Each number is 128 + 32 x the weight over the matrix's rms, rounded and kept within 0 to 255. Layers, rows and columns count from 0. Numbers have three digits each.

# down: layer 3 MLP down (transposed), 1280x256, rms 0.0823, rows 642-761, columns 96-127
# gate: layer 3 MLP gate, 1280x256, rms 0.0986, rows 643-762, columns 96-127
# up: layer 3 MLP up, 1280x256, rms 0.0937, rows 643-762, columns 96-127
down642:143161155177114122137123172101095095097169127099129121145203111136163136153150134123129133141198
gate643:163122156120158132176097152112110114163151127126178142156063125113086061078135113091138135180092
up643:184052075126163155211117047123120183109130086095165189145095117084168117137159138180126132121073
down643:139207107126154114165076158139077108131044098129152116123159145105151119104158134128114113113141
gate644:074157164075180059131165109186096189135130109120132152137180141123126158120160042128157135108125
up644:155144165084123139081116197155071144119159141147154152173130101119177062127093162141097076160113
down644:149141133102145148064136198166115122113111146170170129098156142100144104185115060134125107159078
gate645:104130109168115104148145135107082122193156138163099087164123175076147129147094065141081195110108
up645:146095106102140082102102082182150136086136166149130216145158154141107125088179101109127080081125
down645:125134132044144143127123146137177126151143144126135124136158123084158117135095128155098071126132
gate646:125159141130084222062115172143166137190118123146197129101071110114120142080210076143094140158153
up646:153058156154170166173108060121083096166116179113153090140107159115132141147147156112092110158120
down646:197088137104194092099124119145142073175121134146103116138094097079112137108078170182104119142141
gate647:087085068176161126135161064197106098139181104107186168140070122116137114084086102137185137130164
up647:186136151117122097180116146173159121141105098120162139156235113124139176120101171058089121056185
down647:117133157116168149093157164122177126233093105091176118102060116113143159137127144131126142131160
gate648:085178127157136131142149108088122127169064114130110111170142130072112102075080104107112111072175
up648:160097175170117148146177154151114114135124156128108096074165127141085125167132094109144194086113
down648:177103142103179143078167138157144027124175131097116088147115116131136128171108109111058110146140
gate649:098126128126165097115053078187104160193075116155153137138092104195101116125145185097092145117131
up649:126144095140130062084100130097128094110106152122132151146066131131124137074135167121103082104110
down649:100067126117089176152147163166110105122116113188168144156146107181139126147164122154186129150153
gate650:135152126110168134139142140126166148102165091132137112048159197102133083062102136085031073117122
up650:087171137118117104153154156114177109132075094150156175120140090091148164123186089129154099144113
down650:137101130172130156166132148056099084128133139142112114139058091188134114119097177119119166138132
gate651:076127112198198058060162143149180171081161145126107152119180104139138111189092133200142134149111
up651:181184158136156138151073124096167125184166157177112172146186152091055203123096116122163170082128
down651:107109178097110113173182130092180138119219125134133087087197121144120168131099169178135202133112
gate652:107149096187136131108186149101138140168119137078130132164094173123148131088146076114131091111143
up652:169192107109105099086107142102091100126107088150179105072127056138177133114112125079106102127208
down652:151089079157073155150200151126130187156163126179158104179148082163076167156117165137116162114097
gate653:137165195122122094079120196064115211106106134123101170081095152138141129212102114127114076180110
up653:053201185116092117175128187130103138104134070060140123135179114165105059129148133125107146090143
down653:096151101139111104178115127122114183159116073032137145150126145150111136158120131090102143139127
gate654:112106076157153173148119112110056114068159110134154148178142136085145129083115146157118109126103
up654:156138169058107113186086129219121154122147129135112083147118122164136126088136065187142156154168
down654:084054094147126151075135104179159149145108107128152131127197131126084099077113118201176154128103
gate655:095176135126138147143150158139100153146113088183163099097132114117170163107128160108145163077158
up655:152082063219112182132173115093051113111152175172157079097087164077111147115123139201225170115089
down655:144163151140164133122071119115093083125106160124082178141136138102101047160131105133084190133111
gate656:127082132147131155126129156168109177128109166102113101159090172145130140153065089109171092161120
up656:087111140123174141120163086182134087127128073099159119141104114189139131148106104140152181146097
down656:095096062138172146126147112133166184134110142133085155131119129156154147125103098099117129123130
gate657:105154180145183145082186127179117099148131140161122130187115155184120119086052119151058155110127
up657:134091099185166113174143097122114144119132126112171170088101079201120156113077159086166109123148
down657:136169176176146074136115130083104127150083136146160139097085105095104100119178115067097157116156
gate658:121194109100144169110108074142159153127108107142074124157144119144115147154155126090180070128096
up658:082131240138081113192136132135161126139149078129094141119053098137131134217117146156079137147100
down658:086120130200126072147101089117121161106202102130105120140119145154066130162128027135134163171123
gate659:108118092122098102151115153137076152110132101154137105160042148079170116126144136142181091203141
up659:076190146078120153187164138073161146170107146121139097177172154178165091087127147102143146187148
down659:137152154105165109095153119153127193100147148119081157114144137094123186112086111102138091148141
gate660:138141113183129109135114119150158180182174087180126153121122160144115138133100163151193098131103
up660:053084209163139169145149171167131051084127114099083157215108102134143073087146108106119146160124
down660:117124111157127114140106126118078154157146133120080085153152174078128120173151154209116152149068
gate661:145137108110157107125175099126131148133184177148107108091206140144112131106106073126110105089096
up661:113149169213106158108129117088037144102136173144170087142176162110092142145096178205112144132117
down661:119087143115124195110110113126105147153116152134067148096173106141080055108111102082101142180193
gate662:124085085111160115138174174138148119128114180140067126125102153107147142158093152132125123087121
up662:135199133113129111174087126160095177139159120183111179150096130138133100115121087094083084104097
down662:113152139113098130139077111174101087089147112147139162110136134129119131121115175128124122109089
gate663:137183095149086074136081181154093134134129160137149154024121175115138092092088073150120031095103
up663:132098083108167164102092064110108187122087099140041113119091153150138140081090081099080111136109
down663:136149079124146072176198115098146010128159120118089110172178134092064160152153134179109131143153
gate664:111144120134109133155141147124107179156157125127215150098131143097047147130176105097153132212184
up664:102058125131126137170160208136087146130134094172103100144140162148182133183079142154174152156034
down664:127183161126156135208122102130184141175139123107169106078176155146100170085108154154177200169127
gate665:101127164088086169103150111115097098141139147151087147152132136179129114141120139134171130152143
up665:136135108112123138089132122075075093121132176109162101134064123112147119159094182130103120116166
down665:170124121129148140112128079107057076123110146133111108130080132123114154127158112153118067133132
gate666:083156128092130141092175178182157114148120090110106126145129111159167060164182107137109121129128
up666:083116101132129115149155158102104128134166129085174131172118155175105143142183087151141119084145
down666:129111130137067163121129100117109090081176166191140117096087140120147162093135113132184152133128
gate667:176111100186046103080164120123179189130181116151110094183097107123144110098131133139177177152108
up667:131119077148110156131184121119117118137117090050169127147176133129104082133110112115113115105127
down667:112107127125203188123130110124116194167160161119160117132150098096128113145162098134139116107104
gate668:126127132067172174165150080128091092142074162110136093160113126129126175100129095089079138081094
up668:106152073146050135075127120134077112141144143103180120198080099110087176106126143139103112148130
down668:129121133121141165162150096212099114127153162130108107116167096088129128089141142078145108122105
gate669:137089183111193139157176171103131166132125110164151148151185148132140126145092109132134098084163
up669:094160070127148150080106146127067081116149113147119138123108109092104132098118164111133140118149
down669:106161073130131172124086171116161095123152149147134065115092122108151110106163161137108122129104
gate670:112155078141149158140099095147102150157139125158129110150078090152125110099137132140111111108130
up670:110076176142090091115137151111141111090158107096113110148167145123093092165095081109163108148120
down670:124110157133222113096108074137127120076113106103104108095149117072137141134082162109133127137107
gate671:132109093063141122142172131223149106117152181125146171110111171174111122150142102108099117139146
up671:124112161147175155173125138134185118166105125155123110164171100117154165126148130159103134126156
down671:160079086142111130125073129128151104154107137075128143107064146170116134133136136161115116118063
gate672:162094103085137164175096090089153143078162151213071192071112095126121132088147070131129125105104
up672:142108179158112117078209127083160155133126079143146138132116119143093180142161116112086107161110
down672:140077115111122143145212141070074079187081144140134124117181146142127131148148133136142123130142
gate673:133092086160094118084142113150095156138145162154137176172149114138121080083151115136151131105138
up673:131137110072114075146163143128126127111155147171097134121154130131106116146138100101101142102130
down673:120106163120061178104091146131122102159104173119084195124171134082115152124106115078066173056107
gate674:155116116100184117083145094193093140104176114187138153187140106129068084140201114181191145116072
up674:119178107137169163096112115107137094166098158123169161115074133156129150072139159122127066096155
down674:131130122135105228143152182133116144203084132105163191072125069141182157082105141167093127127096
gate675:147089110175159176115095140137134134155156132162129150161092104127175137108137176115098150098169
up675:169168147079107142075102194155160174174126131120140127123139069087140187175102115118087160132100
down675:117137076125151149166131134122108168134135151161142128123129095093081148094176138093110093143142
gate676:093103095128136149122113032145116200154111131129173168129153136137135067155099107163133171143064
up676:146127184100131148137113167071129093152165078158132140116189088146052195093209072122228155118172
down676:179110092114129142140111148082109046088096088076138153088086158153126141055115107170129107111104
gate677:159106110111150138159134178135151124087120146132138106096069156108156094161124135109163117170081
up677:116135124118089188141120169086135118157131134105098151173095184159122175101083123134138133187194
down677:110109181146162186089144115165151096178174169102092138150127087183161145100087139103101148136141
gate678:087121138110151145147206178171119139111112132119084144058141121176194157164126103120090120110093
up678:153078109193123146142120160146155156127122132114173096123140138115190142149127123156160041132204
down678:110123167121170099097110098151171169146083137114096051147139119109057165127100127151125162148135
gate679:127106128120149094067107083167131173132095171099154212148117126179097135139131140156068138080107
up679:104120127129117143174092103136105111142148123122151106094155075167149085124128169128203166153194
down679:014158146141111090118168137158120201086176186148188172136154113111149115173102162066158080125101
gate680:108184152123140117127165107121093173108163134103130147095157123118140130080123103109126100125104
up680:172142122133121112110106156120091106154113114079151134129133160153138101202123121183208061065182
down680:160074116079121115137133139150079122130108105107178075142099109052100099096137141162120099099121
gate681:115103155105169119163158186106107129156114095154125151143152152164078076124127066120171140180117
up681:178133127121144115125168095182146162138154145124089168177088117159095150089110072208173148124147
down681:184140105129125168136162109116125158165112100161089113113164096089135114130140151162162155097086
gate682:133137134108181123126088114124129247136136121180130134115121109148133186146155137143193160095111
up682:082130133154155139097104087131124093107143110157068069097110101117120208113115145143152136148079
down682:139098136130153096107126116104105106129101068156119119106126100098100122094066147092147141109104
gate683:125154171122156117099149176116165131152155143124088175177103098158103108172158164126174212096151
up683:135136144135120107203210098115148155164109138149117135147090130089105169135156142154121151103133
down683:064090112122093153150098092121100125133168115065131086107051181099111137157149143138183129123170
gate684:133093157078093095114155162129142179174109136144104157113120077152159133093109127083104137169110
up684:081136128101120127114134135120145161101145156165138103121127106125154136171151097137112186216085
down684:128075084133082109119130086126157145098099091098137148040095075173132110163050085099171148105171
gate685:126094149101163120169164150129117104112133137171179146100173149105204152101104069178186087117150
up685:125199180118087165135157071119124126141095116135140101168131082174145127090104083132113088124120
down685:120152160157131102106120116087110122132105172122101122163187168162160082054054112086129104091079
gate686:152139159156119080091139118136128118125136118147150157144123103122191067148076134155151058161142
up686:109119076199118096117136151176149166082167155100127142149115134140098060145071128093159179140123
down686:109150139122133131124151087128141129124041189121171082157072120109086121092130119125130147157193
gate687:091179135153120134088101215126103137130204116087149140140076162161147158161153090170197134153155
up687:103145062100100134089133148199193158162080138140204107127113116127121098154094127156174074102129
down687:133150120138110123133102131110096093160128135149107085130097163090174165074125150162082134146128
gate688:091113139096196173106136167142127157122151142164102157151075120187041080119151127192162184099084
up688:133082079092086095164117125134174133098092079154170173157097074143153081089145108113140162076107
down688:161120114114163169117149132128168165146149146190175145100099125146101111088174075167110129077096
gate689:103133193063121142151120146129180123166160109167076085093148127163094089112136136186151159110134
up689:153155113083087123130184100156180127126103113098129093110073150149137162091092147129167105135143
down689:090152143071128131177108147135149182078158123081073099079099106172097194092135147118148178085109
gate690:101180151140118171105095089158172208101118081092081164101145101120137132159110169124118165100135
up690:125128154144111134198157150148101071119137084111118096124119139134167133142150154182087103093136
down690:106097058151102203173135155132089181063098076102075143081096080108120142114111112125098108103165
gate691:129078177087118108127119070139122169107110148173142095106112171107135113120149081083126150102133
up691:116161083105134099170102099153117127153191093162127128147154101126110087118109133183150188132203
down691:128185085107116106132128102100054171119136139145153122058113144123190085127184143139127153103100
gate692:098107091113142153137103131163114105172172126148124153157193080110200095090099102108118134130107
up692:134122122127107108110129134105107192207115119108104087124160122155123142164105187124057189117151
down692:101117153154090144116159167180134127067138115154104144064081172139184121062124131189132081147176
gate693:151145092113153159179161117085107144152137118148076141152157163092111111140196064128184153154150
up693:183156135105163076154160146132075091185126102171096129199190182154147114110082158144114141175167
down693:163118120129156109123124133120130063122163131129188127147154108113146144146102192102077122230129
gate694:174081084108095136205132050198119133119147157106084160164108128145165087114170127162106179100117
up694:110137153160149109137139128178113158102176132138120127118173119113107165121127079115149133182069
down694:136190165128085088077102177148117174127163097159147125095149098142096110171144111138183138113088
gate695:166069155139130164150124156110116110114128127138084182150128122103144115096129084112118125136104
up695:111102048143138136183088185125154154123165153145126106147109129101130096107114091107130144171144
down695:125142122146127123113186157130106152158119104154153174124104113177183114079172129134165132070135
gate696:179117193091134102122145153106083135114116133168128155143117147105076135062153127132057072152079
up696:158094163075139099079176154106151092105132065147155135072100160152153083157163180094144079124162
down696:157111119134141059119128127070120088138151171191138110160171122134119120173157110124136058096108
gate697:088155135127169176137183151174060174078081095158164156163110148132166145121167119109174099130057
up697:163158118148155177142172067110142148154093210106104119147157138089136154081170137112151141147093
down697:095143142143145135137109143180101148120152115119133170105134116174112140105151143131102119114131
gate698:198121095106137124120148103135080121158152170102117113106190126140133138115145120124133139056145
up698:156152113132107164155079203077101125156100148093099175095164156116129125128105159127165167151108
down698:129109118087088075114126118195138132168166210157120133149127095190151115114211138131115144143076
gate699:087133125161135120151135118136063164089144101127115062145124114154138154134166102115113134131131
up699:115147143118130099146145134114095108165093112096099100135131143168155165135105112078110076045138
down699:136147119105091121120185166120068181118123141131117118161078085152181082074084128124092080106091
gate700:136096095179148131054114120095140150118090164165124120152060169057145151089084081103176112192156
up700:154100149124128101124119098081164045068148138160141100139140151089104114116080094112075120147098
down700:094140162163072147129132099168181168134117110026166166135146085098160142154086137112166143133211
gate701:089145131120112090149144157120166150168194137145149116145113078091128096151117170126133060111104
up701:130108140151148108129095108123120090132135122147063151144113122104165112052064173073170071104171
down701:131122136132140121096119081150155246120144125171124147135147066126113188120096156167153105078141
gate702:103150147116146154049072084141118134115147055125149105096121101147125142146156136132119060102120
up702:158140179194145154095155120084177110053172107072174121120074133176144124203137173144090101099165
down702:082069148100170133135108112090163116118180067029103119182154102133151146133134183042050094102136
gate703:139092124111108135133130158128104128146175102157110127140075164112120091103057110132125103100121
up703:137116103133067194168121162176100181109180114127144161140149170187117135154120072176121120103124
down703:115165096095176157120094073197152146138112179131100100113148108148165137085088146076161175119141
gate704:152146120146166132076111096122115114169112152190131077148137111105151156139140195093135146151128
up704:061108150052134149118098117134097105115112175151159194122108174087121132152182158182105089116111
down704:099137134113131176146140131142107122161113118129158143120081162121090167168137158144117141119167
gate705:154117065117139184090126159149103147109156200200162151084116107114050166079143132118107094137086
up705:173073082141120102109102087160180116107113106076068111115095150142107099127125166068137162091160
down705:173144144123175063129095145110071056175174138126111094186125101124111098100101125115082131106119
gate706:142125175177135155153204156167157148147124111140141114172127155121142107137170122115115160106075
up706:153102112152165182138186155136133149134143133094117111134162112149125182177147109058169134123103
down706:164131114177137136141110121073154101110096139146081164121077148178097170129145092166126160152141
gate707:167177155118180152128109101114112152142095141096145105071148101076144166083078186150170140124129
up707:129078089191148148184163153163127161139094088122156125154114067100126143131115162148155133131121
down707:156122132132144144129140092110061120099122115146188159157132135098116092149107131119157151113155
gate708:118129164134140072126151158066077128139117162087108148107121172076097160101135079111128155125106
up708:146136112114128135166176096131131091164131111084149121167066160127139137120150166156078176145128
down708:066168151042104162173141105120094055181133113151107125162144094147108179117161161095144171100119
gate709:123157173103194167064114084099150124117163070132130130114140110118143136138144093054108096156137
up709:103137104164094159136115162111077144180132150159145121084110151108138075143143128106093092118083
down709:156183088131127161175135182162176120150134120067099167131174117122111117069107122084144074113175
gate710:134139158103180125189154120095125082074151169154159131140148143117156103111079078135113163071099
up710:164055125136077104166149117135077076194062165090121095123129129115171096121096068086113153174118
down710:118150111172154106169071118156121115129105205117146115090124118159148104066127140144100137132202
gate711:152150130068129178168195158127138151130089122106098155146131103126125110118135108130122119086106
up711:143118124138129094142168065050145102151106172129142112136119158143050064140063176131164116116100
down711:102096184136126143109146059169126060089125144063126132094135163178119095127148103149123077089056
gate712:073160149152104100078126113142153186122171126113143093137115126101133084162081102204078137188120
up712:095152184085132116139103160097140174107113106145114133123134136133096093113126159170158081079122
down712:134131111142061068121076166127128178115102116155175124082112095144129098103156136185103141154091
gate713:096131147084216141107172123144127126138177174103133083114127069139124123153129130161129079141078
up713:137121177132093077113123079135083143108108092167121130090164150116179160081130146117169145122131
down713:097170147157134095083133128129137140070123116105150148156126110076134101119109143135103063140143
gate714:112162117131195141149148156122131077132125149150125174112121101183176147080079144151087097062141
up714:145172202102158152096090123138143096110100067095159087113148128151154166146094108120092095054130
down714:131178138170140166150103159151091156102092123045178166116082115164057131154175121162154087132116
gate715:139090105106096165064136114125101174113144143106135181103077088105127065118121109156166116179136
up715:113152112096079104091077133137193140118169172101146072096102127146147169141155102175131148157165
down715:115148103180135115102046115118179134114122120151135096098162128090088136162127142128095108103103
gate716:073155184112171049090127099157131135103128184196055066129121117103140116138135100124120145142061
up716:071159073076073109161099135142128168106173113151176131088084104120152122158149123121149073126138
down716:107105116119107101088116138141103113111149072105111147199011178157136137113106094125140106119124
gate717:140093160138194119151175124133133118129131168089160159083126192086165142080060099189114078106130
up717:087181108117141068084117042163140186114119153094127104145104053109179109129122106128112198122103
down717:106061162127137142133141134129140078157163124135076113125153036131125143156168105065163129094198
gate718:081158160107125149092050109163137195090107113161121142106144127194138118066190090092105085094087
up718:103145187154147065164178145095132138109111128153139146099124131130125191140099136122155163092132
down718:148115153200150132108100164124168131144104116129122115129112128137086096132080133162097163158087
gate719:103144201115135156095098142131079136181136105087154152116131144135121064074153139133096152133147
up719:099144122155142113094142156207114138073199119123131131156150164160176057157089129141128123134170
down719:142155121107139167126123182099107093126143137117117143102134194103122064080113134090129102145141
gate720:128085101133170127190135174146169122115103160101115081173087107099177034066120105152138075139097
up720:124124175152161146158172107133083093149130120143091124108105121105124169090065170127094113134160
down720:101045142109168084131089192132129173126111182098082144063075135144085122098131079109118138108120
gate721:102134125073163114149144073120150115175101155134148157118086139139059131146102118082064095125121
up721:082171120156120145144109129067108119163092128123078128172110093192154085136192151113100164154135
down721:166112130154118134182135135124150178145098117139129098170128131145190126130120121159093096109083
gate722:111080153143223165097089105172165083150133085109152139135102155160113103078140132146101146157124
up722:046116114089122189058137124155106141140163118154152094148123153137105122093125130136136137152130
down722:104189081131103105168126164126068080146104138127107170168168125127111162120154105117156164059086
gate723:036084145142187109114157085118181138146094124128141125124110134172114154126092174114137102075071
up723:128139102144072143119136112189110080100100092080149108126192085136123059089065090152130110144106
down723:132091110139123060129123089138150124133115174064108135066142107095157156149139082131155089149108
gate724:071102165131151176146102184148152137195173103153142112100126168130083106142147135093136154117073
up724:118134086134197145151137105057118140165100149121119198083112168137080119142154121112113182098121
down724:161119100143105120180113100095111092130076093133134123116169124171161101134157174152134172136187
gate725:115132102083147126145120170099109086092080118139102076156114130135190165104114146121128137087072
up725:103137084196152184145078129120119143147098152149147175135112160120132109102107098089088113160107
down725:109191137189157149145148102157165129162115096151164193131134088128081113119116124125105146127097
gate726:117063177145130164140113159150095090111135160105132080075085125119163077163157118201121192085085
up726:124110129129187132137093127112110144087163147149150173090107129172171070143090181142155169118094
down726:165156156136103095058120133145135133162155138139129135142077079142103081095078086152139139094126
gate727:029157165103152114058167121139098160130102086151123139089106103107162140113112147184138092089064
up727:134105154136092143139161101076162105191156160086171135098115113138066109189106161110107117164195
down727:141057118140161090116108098176147118104085064124224138048129165110144064180190101081089130141110
gate728:181105158174171098114115043068134112114141081104094129119130122142200178164162080130175149075170
up728:171151171194105174098093109158191106111076141125125117166129087149129156102141160052126137095155
down728:132103133120121165152165183147229083154142153110117102108156091191172134110137139196124148106181
gate729:197101188170136155179143074154158131134136090125133156153158116152074132087108091107149124136107
up729:109124148210076140136070098131159178175197141123124054144079108114163098172118173102155126119176
down729:114093091140109146111110154150134172142113130093108161107114131087130122112112168100164118115134
gate730:094149101161102097122160097142081144121127109178090138112142178123164117115147095098146105143126
up730:213122161081132112045130115173122082103088120123125130119136111093155169123159100110100133123123
down730:135128121123108116122107134138136185196111162092136148100125129143100116150134159161075146104099
gate731:129170079143196140145096083134133107160108126112097123092150197156154152064140142076102118150128
up731:122113143103149081135099114155155141149160172131176146130144104124130121129153111180134069086148
down731:137052153124125083077101169125077162094147156117095080152126149144078116178113133105117152093122
gate732:111092153108125110115134115121173128073137100115099089131103122120083134094096062087129132107085
up732:109193146148109107091144161109108089061154147121131148105140147096104167119131145177140120131132
down732:076158127137092105121130137078163187174112117151145170125141121068116192119103156100096117154123
gate733:167128131123186081162120105181119120130093126147131127105110131077206130124161114106126110123138
up733:138114106050160075131052118107113129148089179124145100095114177079092161138139161131105131138133
down733:151135112059118078119122124125138150149169213131148170049119149074091067155160091165070095134091
gate734:095104174093092115078121125106145142167132127153114182130121119142146168137128004099059065166156
up734:244139133086106093163120146139169149093092107094116090167179141157139087167086142119085134102149
down734:198066199105086091157154124150075181118173125131140124122136098119150148158175106145094130239130
gate735:132136095135122177135111092164152127182097108215111108135107128171122097131119128120173140131152
up735:111160143131129181135146156104117113130087192126146102077086140145145126169120137126193163096164
down735:105131162142143126075119130184152157062164069141059086152126133149117161119092111176111183108104
gate736:116137138136132133164150073198109145077149118110118154110118090131108104109106087114070121167141
up736:082206163125094082150085113110102154184130122161097135089164143111124125187142182131041154097129
down736:106120071172087181140145122143117069157083096169153164119130142131123109143133162228107150107110
gate737:118108071102131151103134134099154138136086169052172107103102086091076116160150163131157136148167
up737:147134136105141043167126136115157112110177110136136129131103140162146154109089092125118183053103
down737:125109107080110106132173107118137184137145071171159167129131124086154099235152099120111131199096
gate738:093100120182101178096167119182125170115194108103126116143117105125135120094123135120142158135128
up738:140116114177096138148101123134093138136095097105104149119141195165115122139145111176177131086122
down738:165150114061132115177183135147122054121108131176153130113132097103162137120124107138075168147188
gate739:175141103133145130159121086088168097164130108139129164198138094052145153143181178177119092192149
up739:153154105151174140120100096130034077132165135158150126175095031125139136071139123128137103169153
down739:170136160130114082112169104165118132119160078090178105105151162034149099170106088136137054099080
gate740:115127170117146114165145124121129107088118090193129154156144116142129100172142146136107148151131
up740:073082141118117163140195102125093147171142085162145132149097195129104120075133109114140151103107
down740:124084129146106091114189090137080141172088133066108080104091149126086109081145178092188138136107
gate741:064156113086182158121091123125146177125156097115131143105164076077109101145200131083094187049102
up741:114119132097128114122092188125170138110142098113164136155123092104169106184096097167159086179141
down741:155107160102108188145095092122119156176147139093136085143076176143138170054121134093135099096156
gate742:075155091144105130092173173175078164135158095142133087186100108113126135110071114106153197115086
up742:078058085084147130072072151130110140094107128134118068165151113155171128127064155078133134143079
down742:092098163127080110122144088100166136131133144105132107176107129149120132124148172134152122149169
gate743:089080139089153132123139118143115156105212109119141100122105098071132113053128153136160168158150
up743:130098093162076153136116031190080154138117124146086164139111158151191132171144067090156131134101
down743:098135031103137122141083100137126123129131164161161127148162086188133126167166112131118123112130
gate744:110176131137170105117112055141126113100127117167167152097065127118146131127114122130164137073122
up744:090164134072099132118125106184179135186095118146104124123070161156089143169166105157125156097127
down744:147096131120140140118090089152051163094086116069091111140157112055074179148079163164145148130143
gate745:138122152161132138108145139123140195142122127112181052151116094075077182086160117099133138145147
up745:140117113112108162144078115189179173147158139134142109120167164096140176139119140035140139098116
down745:113139120148128152160146104147122181145172171126166144142126128128116111164090156175179075137146
gate746:096157172141140180106196171107139096110125111149096116115128067136149114135112077160116190102134
up746:135105148108105139142089158129161143117146118101165093172085116120131140169152145096076128101109
down746:158116123137174138089171145134139135120103178175096105058182144115140127086136113129127147122147
gate747:085085169091099094125126167186131117118131101151169158121127192102145133069057172146158149135123
up747:146139125163126178132170139151154126110131159101106171121098080154178098105102166188166172145137
down747:155107188062098161125100118057071071121059151120122100146148134118139152133111103153092089121116
gate748:126137139121177149118086096097109126094125079161145103071127124037110094142124120206166120177077
up748:131050134076138103128153038145181095127102092084122112118156142180137140145185146129095131114165
down748:093105114161126136174097148144154158119118147095136099143161124172073161125151148047146134159158
gate749:065136129077117123148132223186149152086184173115138163158127095187108118127122129151124087140107
up749:136065150148176124108168110113141132103142170134119132137155224132160138131186171162126093126146
down749:157114146169128147088091094106153077103140125099214129068072128132206153094119052155162143176139
gate750:145103157106141105155184175163112158163123091163124163116055111130155111147166100165108146139098
up750:145129148117151115182165086148071181116130113152123120136092171116185140104151149149111164132167
down750:116128088148137168193145117155132173099099101137126139127126122152124148144140075143155104134132
gate751:103180138114095063123121117134144129155143109184110095211129113150111100048094106121122066115084
up751:124165130162120094120114104123132162098074123186072133153177100105152099054096092100166122146083
down751:120101116152093103181137107093096091144112139187136108161128117142119125128130137115163171065122
gate752:136131087089203127153163147149153079157137149095144104121144143081130203129109146111149163080123
up752:129097174189091095128107120167118146184109134153136139119091136081105071162138130158151114105137
down752:097116171136134130102124119063153109119171145175214186112080131131066099119113183150150139068084
gate753:134126138142109126138161168157130121114122170064146143140119122106078190118077163108147110205068
up753:150163130091163138157123113047144113162135129156140107138109076167140147157139135157134102108104
down753:117119128130142132172127111096131080139137089125077135138132110103144127143163174098147122092151
gate754:106041086129133110124079126117177130095173167120118153086148100147129140123123115152124040128079
up754:158122202177152130146154127167198117168145102138168159122114127055156136110180111076080097153124
down754:156152075128192130100124127110120060054136132128152155166166094140094113184147099089089096119149
gate755:114166079122158127105148142133113122101147164124119070163130154152129091135115124065208159203125
up755:153090171136122118097175158131144102153104104113118120137192188116147157117133111130126123161090
down755:093119177092109136138108129125066114168059129115108095120126151090141137097102114158150100136076
gate756:112131131129101127088100127066132143166176127166172105124123133156180096131140087150133109132112
up756:156080164145134186096142102108156133080108159106118072166148115161167156132125123096188126128103
down756:165116119085138162071077117094139159155142169145125064172131069098140126118128132094093076089080
gate757:098118151089113208148125122182135171167164169174126134205103141125125149094129131075181086135148
up757:095055184102130138091136098167161113136077116126086129132143128194119168150149142126115099109130
down757:138130119211093149143091112130117173208133098153129146063099165138139165070110125107179117167174
gate758:145207164117111107151131176093158170154114167136175116122126182110151109134090153134125127135088
up758:120118088148166222140112153122160080121069128194110118087149189141180066156121106114145114112124
down758:178131177126144152106122134184116079151145123112116054118093136162104107135137161159125133086106
gate759:119101166160067133159090122097127094150157162121213124136102092117188135100125080130173132069077
up759:143104136111091109103115179160126140100076153097111144106105116157193124154173060115128186111112
down759:135083150073141093087102122160151052130082087101157121102101130132132170145098086189078132132145
gate760:144157142104107115118132153185113114096149108109097125141147141111121130142170088121090178119113
up760:106189128136137109120105130068117162111073077162137095132100168108089142083115140092114113162122
down760:109144094124048132107085139193140074143058096118091099113105163120093121254115154157086106131146
gate761:136136186130131108141174094153146112118148154148165127147110139105138109107139104096119141099142
up761:161220152139143126132152151153136139112110103184107111168093073132134167137126128146113102120181
down761:126105133076088143160151153116087167170102134115107167105105079138103143085165139242132147176135
gate762:136095191143131169102137100134154140168151151115155144126103145118161127113161100169184126144144
up762:091098099129103149162102132155136163149104154154141103131173130142169182099103101127144121094126